config.yaml
n_layer: 12
d_model: 64
n_head: 2
n_kv_head: 2
head_dim: 32
d_mlp: 128
vocab_size: 2360
activation: "tanh_gelu"
norm: "layernorm"
norm_place: "pre"
norm_eps: 1e-05
positions: "learned"
qk_norm: false
attn_scale: 0.177
bias: "all"
tie_embeddings: false
parallel_block: false
init: "normal"
init_std_qkv: 0.0189
init_std_o: 0.00387
init_std_up: 0.0189
init_std_down: 0.00387
optimizer: "muon_variant"
lr: 0.00853
lr_mult_o: 3.0
lr_mult_up: 0.637
beta1: 0.95
lr_head: 0.00711
grad_clip: 0.5
warmup_steps: 200
schedule: "wsd"
decay_fraction: 0.493
decay_shape: "sqrt"
final_lr_fraction: 0.1
batch_tokens: [8192, 16384, 32768, 65536]
seq_len: 512
doc_mask: true
z_loss: 1e-05
train_tokens: 119900000
steps: 4133
dataset: "wikipedia_en"
Each number is 128 + 24 x the weight over its row's rms, rounded and kept within 0 to 255. Layers, rows and columns count from 0. The size above them is the row's rms in percent of the matrix's.

# layer 7 attention value, 64x64, rms 0.308, rows 25-45, columns 0-63
size [ 89  89 105  82 105 102  87 102 111  96 111  95  98 100 103  96 112 109  98 106 118]
[[135 142 138  93 130 138 135 108 113 169 133 141 129 129 150 108  80 137 125 100  99 140 148 159 113 143  65 112 148 141 159 124 138 126 106 144 131 119 163  86 171 142 146 173 185 126 122 106 133  97 166 127 134 124 140 141  76 140 113 122 111  99 113 110]
 [152 161  86 123 131 164 125 135  97 153 124 121 152 106 124 146 132 150 174 121 163 116 109 100 142 130 144 118 185 114 153  93  89 105 140 132 163 155  84  94 159 142 127 119  80 119 114  97 138 153  98 136 129 104 116 162 151 124 139 121 144 101 132 101]
 [151 121  91 132  92 141  99 138 170 120  94 193 116 117 114 136  79 141 124  85 137 160 129 128 125 106 158 170 114 163 147 132 117 119 117 147 134 138 120 111 188 110  91 149 134 105 112 124 128 126 180 135 131 135 105 116 120 147 133 136 125  97 125 168]
 [131 145 107 137 117 146 103 143 113 153 115 103 147 113 146 153 108 160 129  75  58 143 133 119  92 172 108 132 106 140  99 154 128 119 115 138 167 106 101 156 147 134 113 128 148  99 173 112 109 155 107 149 107 150 124 144 132 110 154 179 108 114 122 158]
 [111 168 151  82 129 133 135 114 124  69 165 120  98 135 146 140 125  90 157 114 167 106 118 133 143 147 101 144 140 143 118 136  98  97  75 105 115 127 160 117 143 152 175 112 137  93 144 117 100 149 153 160 157 135 102  90 116 128 154 142 152 121 123 136]
 [106 144 139 123 129 140 153 107 148 119 132 162 114 175 131  95 109 136 114 115 150 139 141  89 114 117 170 143 154 119 149 132 144 158  74 176 149 123 136  88 135  90 109 158  98  92 148  85 109 146  81 106 154 138 115 164 140 116 103 146 126 108 119 129]
 [123 130 121 143 112 101 123 111 144 123  78 173 109  99 123 144 122 136  89 121  93 124 131 133 155 127 185 113 151 129 129 134 172 110 130 133  98 139 138 150 155 101 116 122  99 171 181 162 186 124 106 140 128 124 138  85 105  97 148 132 114 147 131 104]
 [119 118 143 120 161 161 174 143  88 137 148 142 110 143 140 112 114 107 134 159 124 162 104 124 124 132 127 145 183 102 185  93 120 122 146  92 145 118 159 107 156 140 134 121 128 133 126 131 119  68  81 141 133 120  86 158  99 123 131  98 112 139 103 106]
 [120 116 118 130 134 148 135  89  96 194 110 172 111 135  95 102 110 130 117 112  99 163 149 142 113  97  99 159 133 126 130 110 117 109 127  88 116 116 183 148 150 138 118 159 130  86 124 120 146 130 113 151 178 149 128 150 103 107 104 122 163 147 147 152]
 [151 120 115 107 109 119 143 100 160  97 119 125 169 157 103  79 149 140 106 152 160 134 134 138 147  79 155 133 144 107  86 148  83 163 136 105 132 138 141 135 131 142 147 144 121 170 119 151 124 126 118 142 127  97  92  79  91 149 144 117 165 165 113 134]
 [138 155 122 165 134 187 131 132 111 163 107  91 121 173 119 119 111 115 141 126 122 172 132 131 122 152 111  97 153 113 148 114  93 137 111 128 163  85  87 135 116 124 118  96 135 116 145 118 132 110  81 123  86 135 129 188 176 144 107 123 134 133 133 115]
 [107 157 160 122 159 152 102 132 160 135 119 121 170 123  82 160 104 129 128 145 133 133 144  96 121 131 140 118 136 140 145  94 135 116 190  87 157 117  74 120 141  96 139 135 149 130 139  78  87 139 136 159 117 103 125  92 166 110 129 150 118 113 129 107]
 [118  97 151 151 126 153 139 129 142 120 148 126 103 136 187  85 130 100 144 144 116 151  85 147 101 166  66 121 131 132 136 158 116 112 137 117 141 131 169 127 146 165 109 117  85 101 123 160 120 165 102 145 112 140  78 149 109 138 111 143 114 117 100 134]
 [111 128 159 139 133 167 152 112 137 128 181 127 135 153 108 110 150 113 122 137 127  49 154  96 102 160 109 144 112 115  94 119 121  70 119 116 132  64 122 148 133 125 171 117 130 125 118 133  87 154 141 133 128 164 136 138 128 136 133 132 106 115 159 134]
 [ 99 123 139 132 112 110 155 151  62 179 108 119 124 119 101  76 128 127 155 131 145 133 149 112 128 166 155 141 103  97 115 126 124 101 126 155 123 112 136  81 118 120 111 153 138 145  89 152 120 155 166 126 102 130 105 158 153 136  96 175 162 121 124 135]
 [107 124  88 144 141 113 136 101 162 112 130 115 121 125  87 100  82  91 135 129 154 132 112  94 123  89 128 150 151 107 175 119 156 102 116 115 151 139 154 129 144 124  99 144 168 142 128 143 135 147 113 154 112 149 135 116 134  99 172 155 163  76 173 114]
 [136 138  80 160 123 153  91 152 140 103  94 133 123 126 102 202 150 131 149 148 128 103 121 148  95 130 172 110 142 114 145 155 115 134 108 125 163 109 141  78 121 162 110  78 143  90 140 127 142 157 114 101 140 113 121 130 173 121 132 138 120 124 118 129]
 [143 102 128 115 192 143 135 148 125 155 129 129  95 115 124 107  92 146 126 136 156 111 154 110  86 117 123  98 131 119 178 134 130 156 139 163 152  88 147  93 136 121 127 145 132 119 121 144 102 106  45 128 137 137 148 166 122 125  92 118 110 116 145 150]
 [ 95 131 145 113 128 164 104 129  97 137 128 126 100 142 171 143 138 111 155 159 116  97 154 144 125 104 162 145 162 150 128 146 115 123 118 148 142 118 113  67 126 134 178 116 129 117 144  98  97 109 150 149 197 111 108  88 106  96 132 104 154 123 119 135]
 [121 107 126 115 136 119 156 152 182 182 134 136  96 112  68 122 106 132 117 122 129 132 106 113 130  92 133 131 133 148 115 137 129 127 139 178 178 137 176 124 114 125 104 139 151 111 111  91  97 138 118 166 100 111 158 150 146 135 113  95 124 176 121 115]
 [142 186 119 141 144 125  88 133 145 120  81 112 129  84 137 142 152 111 135 151 130  90  93 109 103 127 153 122 130  89 109  95 109 156 109 145 161  90 118 159 141 141 126 168 132 136 144 105 135 174  89 118 144 114 120 130 130 181  92 147 147 136 132 122]]
# layer 7 attention output (transposed), 64x64, rms 0.584, rows 25-44, columns 0-63
size [ 86  91 112  82 104 105 120  90  84  85  82  98 100 101  92 106  94  93  89  91]
[[142 133 127 107 149 108 107 163 119 130 119 134 103  81 185 130 140  88 145 141 158 135 158  89 123 116 104 173 122 109 128 138 181 119 114 139 122 131 115 163 146 122 143  98 114 136 123 110 175  80 122 137  96 165 139 113 119  96  98 137 149 166 133 105]
 [ 84 129 148  70 131 121  94 121 126 123 168 166 138 146 129 178 106 115 152 112 110 151 133 152  99 133 156 159 116 121 115 115  94 153 126 118 120 122 134 166 119 135 133 129 148 170 162  85  95 163 107 140 111  97 137 110  91 165 144 138  97 127 108 133]
 [132 142 132  94 151 153  89  97 134 120 141 146 164 108 117 138 116 135 173 182 131 164 114 125 124 135 128 117 122  38  93 136 123 122 136 160 122  88  95 137 109 172 131 133  99 117 145 128 152 115 136 154 101 128 127 108 108 143 156 162 113 121 133 118]
 [110 139 138 118 110 183 106 142 160 150 145 166 154 102 131 123 161 121 158 114 137 153 130 125 138  90 131 121 118  92 139  88 144 107 136 175  86  84 121 127 164 129 131 177  88 138 111 113 150  89 146 107 122  97 109 127 155 104  92 121 124 144 134 143]
 [121 150  89 146 119 163 115 145 152 120 126 175 170 131 150 123 140 147  97 106 108 134 117 118  61 138 146 113 102 135 132 130 138 146 121 107 188 164 118 118 109 138 118 129 122 128 104 158 116 115  97 132 139  76 158 149 110 101 133 118 111 179 144  96]
 [109 129 134 110 107 136 176 143  98 127 144 120 166 136  75 179 117 142 130 131  99 126 122 136  94 107  83 142 143 135 132 146  91 131 161 144 142 119  62 112 108 126 106 143 119 106  94 154 145 152 132 150 129 157 144 123 130 155  71 136 159 151 125 139]
 [157  90 140 141 172 162  98 125 120 124 161 123 145  87 122 145 138 112  84  88 149 117 129 148 166 145  73 141 132  87 101 135 123 131 157 147 166 135 148 145 111 135 136 118 102 110  99 143 139 120 159 108 132 117  81 167 124 123 133 164 123  85 126 127]
 [122 147 117  81 146 120  91 105 146 103 118 107 176 128 144 134 109 161 145 144 128 130 129 127 128 125 128 143 106 122  58 150 129 129 132 167 103 101 151 126 157 143 131 154 103  92 109 133 160 124 153 105  99 136  90 161 132 152 166 154 134  69 150 131]
 [166 148 180 124 106 130  88 155 102 137 123  99 164 124 133 113 115 127 133 114 140 121 134 151 136 132 105 105 134 156  68 152 113 115 145 143 164 125 106 120  88 144 133  96 155 157 141  97 129 133 160  71 147 176 145 147 126 110 137 113  98  91 133 116]
 [134 116 175 108 141 170  67 115 129 131 134 136 119  73 134 184 107 156 129 100 121 152 124 144 128 151 128 147 152 135 113 124 167  97 157 140 112  90 171 135 126 109  93 122 149  98 131 140 134 122 118 114  89 139 114 152 119 121 147 118 140  85 104 161]
 [135 105 131 105 113  76 136 100 163 155  87 100 119 115 136 121 128 166 125 119 148 106  98 104 167  94 144 153 113 144 159 138 143  91 115 100 128 168 144 142 165 132 136 134 121 160 103  97 115 116 177 102 182 157 130 120 117 120 121 144 137 129  96 156]
 [136  98 145 172 140  78 115 115 121 122 123 145 149  61 142 155 148  98 116 140 128 134 122 175 113 107 135  92 109 122 125 153 152 158 109 174  96 163 136 149 124 118 116 115 100  92 136 135 159 111 120 113 110 121 100 138 111 180 141 145 138 120 167 114]
 [126 116  75  86 149 121  90 124 100 113 181  89 143 159 110 146  95 128 147 127 111 144 114  99 149 126 166 113 154 118 112  97 105 105 124 145 140  81 131 131 149 152  90 147 124 166 119 117 151 112 168 137 146 132 150 130 122 130 173 133 103 150 139 160]
 [140 141 130  79 117 109 126  82 141 140 130 121 108 137 113 125 104 131 161 154 115 157 127 171 124  99 176 155 145 108 120 126 157 166 127  95  95  99 144  84 133 162  96  98 132 163 162 113 148 100 142 120 134  93 153 157 100 153 125 111  98 152 137 124]
 [106 148 111 125 140 154  97 148 127 141  92 140 106 155 148 127 108 114 116 161 138 127 101 144 161 153 140 127 142 116 163 142 145 116 125  84  70 139 135 141 117 131 123  95 136 124 168 100 145 147 112 106 135  99 201 103 113 117 167 107  85 140  96 148]
 [111 159 124 175 128 125 187 129 134 115 107 163 139 106 183 118 177 136 108 112 128 103 116 162  99 125 101 121 119 138 129 126 117 141 163 124 109 111 104 101  99 110 137 158 131 113  80 119 137  97 143  94 152 112 129 155 135 156 139 121 117 183  95 127]
 [157 106 163  78 132 128  96 109 108 108 120 118 123 105 133 105 143 110 128 134 123 133 160  74 176 183 104 137 119 137 111 107 158 148 100 144 117 172 137 147 151 124 127 130 109 169 125 170 141 109 152 147 123 144 147 130  83 134  96 137 141  83 115 120]
 [107 116 105 132  99 104  97 133 165 121 110 147 135 154 148 120 157 120 145 126 100 160  82 141 140 129 170 145 103 124 115  87 121 152 124 128 131 145 143 170 147 162 158 129 122 133 112  92 112 146 165 144 103 119  95 120 129 108 165 165 139  59 123  96]
 [153 115 126  89 113 172 116 116 112 140 120 125 149 102  90 131 143 112  59 132 144 190 123  94 144 181 153  89 116  90 128 151 107 133 116 120  98 132 134 167 125 152 114 133 108 124 160 144 125 140 153  97 112 152 140 124 137 138 141 153 108 109 160 121]
 [100 142 136 147  94 131 111  82  75 120 189 127 158 107 162 120 106 147 102 143  99 112  95 149 108 117 166 107 119 146 143 140 146 114 119 114 110 128 155 124 137 127 152 145 106 162 170 141 122 153  89 111 164 128  95 153 117 147 123 165 136  99 108 133]]
# layer 7 attention query, 64x64, rms 0.327, rows 32-63, columns 0-63
size [103 113  94  84  97 110 103  89 107 101  98 106 110  96  90 113  90 102 101 113 101  94  96 113  97  96  90  99 107 101  98  89]
[[ 92 140 210  95 141 131 136 145 132 115 169 116 160 141 125 111 117 104 127 101 125  98 170 136 167 112 124 116 122 162  92 116 160  85 149 143 141 139 106 110 130 153 120 128 157 171 145 140 103  89 121 100 133 122 121 118 154 129 144 116 111 109  94 115]
 [104 117 147 130 111 128  79  90 153  58  90 150 130 157 121 108 113 174 130  95 136 141  76 153 150 142 143 146 113  97 130 124 130 125 149 145 136 125 113 130 149 142 132 139 123  95 116 169 151 152 133 141  93 121 134 146 127 133 196 112 114 116 145 146]
 [134 115 155 141 103 154 167 145 109 128 167 144 145 126 109  86 135  83 122 164 166 126 128 121 135  91  86  97 108 147 135  82 115 101 119 136 141 165 130 142 135  91  88 160 100 121 137 127 145 143 102 118  88 144  86 114 153 152 132 154 140 150 155 144]
 [133  87 133 110 165 143 119 114  96 124 134 113 124 133 124 168 116 152 128 146 156 132 115 166 160 105 104 131 160 147 118 117  98 135 123 107 151 116  97 150 146 144  85 162 135 135 158 130  65 152 149 128 123 147 183  86 105 125 119  98 103  90 156 130]
 [131 115 158  95 102 187 107  89  84 149 144 137 138 119 111 119 105 141 116 149 110 148  89 139 103 172 133 116 135 140 132 128 164 145 137 146 138  95 105  98 124  87 139 132 117 143 139 187 132 120 135 122 143 157 141  77 145 118 104 138 118 114 172  94]
 [138 112 176 120  76 140 111 139 139 118 136 155 122 143 116 143 129 124 132 112 126 109 149 139 107 121 141 188 155 167 152  72 154 115 151 113 117 117 139 126 136 135  84 106 104 129 134 126 150  49 141 104 109 189 122 125 127 138 120 122 101 132 121 134]
 [141 105 146 131 123 132 184 143  89 109 142 131 131 125 136 112 117  98 119 167 129 158 156 111  70 133  95 105 138 161  77 127  96 139 108 110 122 153 127 106 119 174 138 148 112 151 174 151 100 127 139 110 160 110 115 123 112 165 170 129 113 133 101 111]
 [138 139 102 131 147 104 174 129  49 131 169 155 106 125 112 118 106 134 169 142 121 122 101 133 157 136 124  89 108 117 101 110 136  83  99 118 129 106 126  94 122 130 110 163 143 139 160 165 131 135 149 127 144 115 111 110 183 132 130 144 157 164 128 111]
 [116 111 100 161 128 110 110 145 151 119  79 175 123 154 134 121 145 122 117  79 116 167 131 116 107 103 163 146 129 134 106 119 168 119 145 133 145 125 151 100 160  89 109 157 110 116  86 137 185 133 115 159 143 169 155 132 106 111 107 118 156 137 110 106]
 [114 111 105 150 127 156  99 157 140 132 140 152 123 122 106 116 109 107 111 120 153 145 108 148 150 146  83 153 103  97 131 163 125 172 141  85 154 156 149 130 125 145 130  94 137 105 166 110 160 129 129 107 119  97 162 107  80  95 113 182  99 122 152 152]
 [117 138 142 164  91 130 103 117 115 126 135 140 148 103  78 144 140 128 159 118  97 125 128 124 133  59 170 145  86  81 158 138 102 145 114 133 164 150 120 129 132 154 140 134 122 115 153 130 121 117 114 147 118 115 106 120 128 162  93 188 166 129 157 108]
 [136 138 126 167  81 127 133  99 105 118 102 170 161 126 127 101 131 159 131  78 149 155 112 113 163 139 109 113 127 158 157 142 119 132 109 142 172 179 102 145 118 121 167 114 132  96 147 111 112 132  94 111 172 149 110 116 152 116  84 126 121 139 112 100]
 [121 133 116 180 140 145 152 162 120 129 101 106 124 149 158  86 142 138 141 171 135 119  88  99 130 100 140 142 136 109 129 123 137  90 190 113 117 151  98 173 124  93 140 109 117 120 125 135 104 137 135 127 136  68 139 135 127 168  89 130 171 115 118 122]
 [123 126 106 114  78 131 170 116 149  86 142 112 151  92 145 127 135 130 159 119 118 128 102 109 150 167 122 128 156 121  76 142 119 119 123  82 152 102 115 124 122 107 153 152  86 147 144 136  98 123  90 177 109 149 116 116 140 149 160 123 148 153 178 135]
 [142 159  88 110 135 182 101 145 114 121 118 162 159 125 108 140 105 128 138 135 145 110 172 124 150 112 106  97  69 156 106 122  96 127 129  72 141 133 128 143 117 132 138 127  58 137 138 129 130 140 101 151 124 134 153 150 109 147 145 143 137 176 106 135]
 [112 119 155 136 136 139 121  99 108 135 155 116 115 154 106 135 111 138 107  76 128 101 104 150 150  91 140 102 155 104 136 119 130 179 149 130 138 147  78 134 130 167 105  76 103 112 117 117 135 115 132 179 141 178 136  96 178 119 129 142 141 105 120 148]
 [ 95 189  89 147 129 113 139 147 107 167 144 122 110 117 132 120 124 133 140 165 166 112 120 119 105  80 146 136 142 145 145  67 132 151 102 110 162 121 136 115 132 135 130 151 132  85 101 136 110 118  91 166 132  93 123  81 144 135 137 136 122 123 152 169]
 [172  65 167 137 126 119 115 133 115 146  91 114 114 137 133 103 163 122 165 132 116 146 146 163 105 161 150 151  80 125 137 120 173 161 109  88 131 133 111 121 132  72 160 122 133  94 116 143 104 112  99 126 165 125 140 115 106 114 131 134 129 135 154 146]
 [141 159 138 101 109 125 151 129 124 111 113 168  90 164 181 160 171 110 133 114 140 102 136  92 109 170 118 119  92  96 147 148 109 163  77  99 136 149 127 121 112 134  87 161 109 143 110 113 102 107 133 153 129 139 121 112 158 115 150 120 152 154 112 114]
 [114 103  74 101  83 116 134 118 150 129 141 129 161 111 135 107  97 104 138 150 152 153 164 138 157 139 144 107 134 132 136 120 127 149  92 126 125 164  96 162 122 163 152 122 137 158 142 163 141 121 120 172 135 123  98 154 152 104  97 133  84  81 100 110]
 [115 147 150 142 103 125 149 134 127 152 141 126 104 165 107  83 120 158  81 107 127 117  93 141 139  90 108 140 120 126 132 115 130 116 108 109 125 181 120 145 139 132 167 103 179 138 136 153  93 129 137 131 133 183 137 130  97 105  90 137 111 186 144 101]
 [111 148 174 140 142  86 103  85 148 130 155 132 112 122 160  90 121 144 129 151 177 112 123 122  75 116 153 156 102 127 101 162 139 164 150 144 115 143 112 166 151 120 128  76 130 150 134 139 135 126 101 106  76 120 126 119 112  98 121 112 125 137 158 113]
 [140 136 131 134  68 140  93 102 132 118  93 132 119 122  80 143 132 143 148 105 137 101 140 126 146 162  76 106 147 117 104 139 139 122 112 140 108 128 126 121 125 164 138 104 124 136 130 180 140 140 151 114 166 120 136 191 133  89 101 139 190 120 113 144]
 [ 96 121 110 150 141 103 110 113 150 100  91 118 120 156 127  67 149 144 109 164 141 138 129 152 142 136 124 149 131 127 118 116 116 143 101 147 140 149 133  80 156  68 144 111 136 101 115 107 144 135 153 112 125 125 165 100 124 161 183 159 180 130 126 108]
 [108 100 134 141 144 129 144 129 132 167 218 114  92 100 153 156 118 117 131 124 143 125 180 142 128 111 138  91 137 128 116 159 139  97 113 103 148 151 140 153 103  84 119 122 100 118 116 129 142  90 131 160 119 124 122 110 138 151 123  71 115 149 136 112]
 [170 133 148 117 128 112  62 124 120 137 151 114 167  79 138 106 112 118 133 100 166 150 147 128  99 132 144 139 101  71 138 152 122  95 133 138 119 161 129 123 143 152 113 104 163 131 122 120 116  99 150 129 169 166 150 110  89 127 105 128 147  96 137 157]
 [123 127 116 183  92 158 133 123 126 106 139 135 174 127 104 132 138  88 134  76 109 114 127 148 141 127 123 129 118 144 162  96 152 156 114 138  80 196 117 149 144 133 111 129 143 142 119 140  67 133 146 105 156 113 144 142 157 107  99 130 105 110 106 133]
 [130 139  67 119 148 114 142  84 114 143 155 164  96 154 121 120 126 132  96 120 120 135 112 140 144 174 103 143 114 159 122 172  91 107 139 125 116 152 109 153 111 122 149 192 116 143 140 125 105  95 107 115 152 108  81 145 108 111 128 157 147 106 149 151]
 [100  62 136 130 135 103 161  94 135 132 163 116 139 116 154 110 128 180 132 140 105  99 172 107 114 129  87 126  94 145 103 138 157 115 120 102 129  54 119 129 155 146 133 154 145 142 125 108 109 135 125 130 152 129 120 122 163 164 119 108 128 142 161 123]
 [ 85 143 113 145  88 125 138 114 133 151 164  90 113 132 112 171 135 143 158 168 136 116  95 144 158 111 113  80 112 108 146 123 100 169 147 150 150 106 138 130 156 121 106 123 134 144 114 149 129 112 106 103 151 127 104 102 106 145 161 186 123 126  79 111]
 [156 142 121 108 144 153 116 118 115 108 112 113 113 146 180 122 179 100 167 134 133 144 111 161 139  41 139 133 146 178 156 140  92  94 147 133 123  97  92 109 115 133 146 143 126 134 132 122 139  85 104 116 134 139 143 137 153 116 113 142 127 118 158 123]
 [124 112 119 112 112 170  57 162 152 126 138 121 114 181 119 146 124 103 141 164 122 124 165 114 139  92 145  93 131 127 139 139 118 144 150 141 109 125 121 156 127  63 157 106 107  72 140 126 148 140 113 101 154 129 125 125 121 122 105 129 128 142 153 171]]
# layer 7 attention key, 64x64, rms 0.328, rows 32-63, columns 0-63
size [102 117  89  92 105  99  99 102 108 102  99 106 105  99  93 114  96  97  99 106  91  94 103 110  91  98  94  91 102 101 104  96]
[[118 121 160 139 110 133 147 143 141 151 153 111 124 103 162  98  87 199 158  88  99 133 133 103 183 125 118 151 130 188 123 103 134 125  87 116 137 155 109 122 132 134 148  71 113 133 125 159 109 129 120 154 143 125 122 114 122 123 122 120 118  96  99 127]
 [101 114 114  91 140 183 109  98 149  89 157 135 137 126 122 143 121  94 147 102 128 145 135 166 122 120 113 151  93 179  98 142 132  57 140 145 132 129 130 148 118 140  98 137 117 121 143 117 123 104 162 152 163  67 154 136 156 132 129 144 141 135 128 132]
 [160 136 146 123 121  60 145 116 135 101 130 116 146 131 134 108 121 200  87 132  90 102 130 146 132 169 140 106  99 145 107 127 116 123  89 152  92 119 169 138 110 144 153  85 143 113 107 136 122 104 113 107 135 143 127 143 153 120 164 129 147 129 171 132]
 [144 123 137 111 101 135  91 172 138  96  98 133  93 109  98 115 152 137 149 149 144  98 128 146 154  94 135 150 167 160 109 140 105 146 156 139 142 129 140 124 154 120 164 143 110 100  81 129 132 116 143 146  93 175  86  89  81 135 117 160 141 118 139 140]
 [156 120 104 107 138 158 116 148 106 131 114 106 177 129 128 101 114 135 154 124 139 133 145 134 137 126 152 137 141 123 151 151  69 116 113  74 137 120 110  90 110 157  90  83 137 115 150 138 163 125  95 162 151 101 122 166 129 189 115 156 106 117 137 135]
 [141 137 156 165 129 144 105 134 162  88 135 127 170 116 153 143 144 188 127  99 140 110 143 129 105 121 106 141 152 108  98 138 133 149  97 140 117 114  87 116  86 108 107  63 105 157 158 153 131 142  94 144 109 150 104 114 136 155 153 143 135 129 108 101]
 [114 138 142 158 137  91 150 161 138 125 113 132 130 126 121 118 108 132  92 153 109  99 124 106 116 137 155 141 135 136 121 129 121  89 104 135  99  85 117 158 155 185 110 118 163 142 142 112 112 170  74 131 115 122 145  75 112 136 117 152 164 104 182 148]
 [154  77 149 165 141 109 177 162  99 132 125 117 107 150  99 114 107 107 186 129 127 134 156 134 142 150 148 142 120 161 135 114 123 109  90  82 143  98 138 152 146 149 102 137 150 112 123 137 119 119 104  93  89 159 134 135 123 109  96 113 165 101 151 120]
 [134 115 100  82 171 136 113 122 114 150 153 124 175 121 112 142 133 147 124  89 136 143 155 147 144 106 114 168 112 111 110 146 136 145 151 138 163 126  76 151  70 125 112 134 152 137  78 130 113  96 169 166 106 130 159 135 123 120 106 104 105 125 153 124]
 [130 137  95 149 109 167 125 176 136 149 157 116 145 123 129 122 120  73  95 163 136 115 141 120 105 115 125 117 145 126 115 136 117 134 139 138  93 119  96 134 119  97 141 172 126 102 117 116 132 162 159 120 167  78  86 130 142 149 155 152  68 164 144 118]
 [185 102 136 104 136 162 126 108 113 152 153 167 102 158  93 165 132 123 129 145 107  84 102 120 190 130 139 130 126 129 123  95 112 161 109 115  95 109 114 146 133 122 126 114 118 132 122 152  76 106 158  83 126 143 152 137 143 147 126  89 121 153 142 144]
 [126 148 172 152 159 123 113  94 122 104 149 141 136 124 135  93 127 121  92 139 179 112 104 164 108  78 135 129  90 107 163 133  96 125 112 118 156 134 126 115 120 167 148 106 165 138  79  97 125 145 164 130 140 109 128 127 135 142 121 102 121 183 139 101]
 [172 121 130 127 155  48 131 115  73 137  86 189 125 147 149 107 141  92 104 118 128 106 139 124 112 168 156 115 154 134 112 151 145 123 126 157 113 154 145 159 144 116 147 127 108  93 142 132 124 127 106 139 130 111 155 114 124 124 147  91 136 133  97 140]
 [162 108 141 165 135 108 106 134  77 150  85 122 143 109 113 148 154 160 163 107 161 147 134 133 152  90 107 135 108 136  77 133 108 114 150 123 151 113 150 175 139 137 105 107 139 120 140  99 129 136 154  78 133 158 111 113 138 119  89  86 140 144 148 147]
 [161 136 107 141 121 115 120 160 171 121 149 136 111 141 147 168 133 137 149 140  64 122 131  81 102 142 126 117 142 169 165 122 103 119 144  91 108 131 184 171 126 116  86 121 164 115 128 101 114 141 147 136  97  96 132 124 112 118 129  78 138 126 124 113]
 [118 128 123 161  94 146 110  99  92  76 148 135 137 124 130 120 144 167 135 148 112 111 156 128 164 132 138 186  71 147 126 124 121 137 118  99  89 143 106 124 112 146 159 164  72 150 110 125 131 142 162 132 110 117 139 143 108 173 137 141 108 108 103 128]
 [162  89 119 143 108 112 113 130  90 120 114  94 128 202 133 155 161  92 132 112  54 131 117 137  88 140 135 133 108 130 118 154 131 141 147  99 118 120 129 127 144 165 153 133 122 131 117 122 139 133 131 111 128 131 139  94 163 146 161 142 119 179 100 150]
 [134 113 159 108 174 162 109 170 146 133 146 142 146  97 129 106 184 130 118 116  87  96  85 148 157 109 114 126 123  74 110 152 118 113 140 155 152 122  92 104 126 144 159 140 113 111 130 137 169 134 131 146 129 122  98 140 123 145  63 121 144 127 122 123]
 [148  85 143 144  93 127 136 116 150 135 166 111 160 122 156 105 134 112 133 144 117 139  91 146 163  86 143 168 109 132 108 136 124 162 126 122 112 109 160 124  91 109  99 156 176 132 137  82 145 117 104 122 127 151 170 127  92 161 102  91 162 139 114 116]
 [168 149 158  99 127 110 114  90 100 153 151  96  97 128 150 146 105 142 132 132 148 101 122  74 136 114  64 151 126  93 128  56 109 121 150 117 121 110 160 143 144 147 142 130 133 121 132 141 139 158 132 135 128 147 138  89 148 152 115 148 118 126 172 123]
 [129 100 128 134 151  97 118 152 135  90 134 100 160 121 162 137 147 122 161 150 166 152 140 104 149 167 127 145 112 138 104  98 165 137  99  95 143  84 105 102 157 105 189 128 130 136 132 108  77 173 119 147 124 107 149 133 101 115 116  96 117 132 133 133]
 [120 119 143 107 104 130  79 112 178 138 106 129 161 127 131 127 126  92 121 132 123  95 126  98 134 171 144 172  86  90 101 125 125 104 136 115 130 166 123 135 140  73 161 114 131 109 167 160 106 164 129 145 154 102 132 165 175 114 128 127 116 144 138 134]
 [ 83 114 159 135 122 145 149 131 105  90 166 145 134  97  97 103 108 122 100 151 131 100 145 165 126  98  78 141 124  87 171 125 157 152 173 117 134 134 136 164 102 115 122 144 134 123 111 162 149  96 115 122 154  84 160 121 134  94 139 124 140 131 150 135]
 [124 130 121 118 159 177  87 132 108 140 135 149 133 143 142 120 114 143 125 141 101 127 116 167  66 173 153 122 127 122 107 144 144 127 118 153  91 104 126 116 117 123 132 151 153  92  96 110 134 127 114 132 148 114 148 157 170 103  95 182  81 130  88 147]
 [127 149  76 127 109  99 114 138 114 150 152  87 149 139 180 126 103 158 135  74 138  66 158 135 115 154 162 121 101 108 147 111 146 121 162 127  88 121 113 130 169 133 115 105 153 123 119 104 114 142 171  89 153 148 138 143 120 143 113 129 121 131 121 131]
 [123 118 121 125 121 134 143 130 133 112 181 145 104 106 114 164 103 116  83 110 139 131 150 123 167 110 136 160 139 108 164 173  97 106  99 126 135 125 116  92 143  72 149 119 159 162 124 177 121 140 150 126 147 112 111  88 170 132 101 132  92 150 115 131]
 [104 136 104 111 162 120 125 143 118 139 188  89  69 111 142 120 128 133 154 122 145 119 108  85 162 108 142 120 119 125 148 124  91 139 102 121  87 128 151 138 146 130 139 132  90 169 123 119 103 121  92 176 152 130 172  96 146 137 139 100 151 153 131 147]
 [111 145 139 133 144 105 167 153 116 126 122  80 131 155 133 141 145  91 105 147 159 142  80 127 166 165  82 132 151 132 131 116 130 104 132  89  83 127 114 174 137 101 114 132 171 124 147 120 107 130 144 134 125 125  99 145 129 143 143 123 185 110  79 119]
 [104 118 138 139 116 126 133 138 119 145 112 142  89 124 167 107 144 183 127 172 122 141  78 100 106 123 179 114 124 105  76 112 123 101 122 104 141 124  98 124 150 111  62 142 148 138 151 138 147 104 134 104 144 137 162 141 145 154 150 108 163 104 134 133]
 [163  74 130 121 149 158 129  92 114 152  87 115 132 169 102  97 100 135 155 123 144  74 160  94 174 144 135 105 112 159 131 128 114 170 109 162 152 107 134 160 139 101 145 137 117 130 124 107 125 154 126 109 157  96 128 121 118 116 157 152 142 107 114 129]
 [160  81 128  91 119 102 155  93 149 131 119 126 133 120 146 113 169 170 135 109 131 152 130 172 111 130 151 113 123 125 162 122 123  85 122 126  81 169 154 118 162 154 137 113 137 179 118 118 140 104 115 147  86  98 111 121 130 106 151 128 128 162 126  84]
 [174 146 105 126 120 131 132 146 144 117  83  94 102 102  93 128 156  78 137 154 137  90 108 115 135 170  97 120 130 118 133 147 140 127 136 176 139 134 145 149 131 146 120  79 110 124 119 137 187 128 159 139 108 101 136 166 130 129 165 124  90 105 104 128]]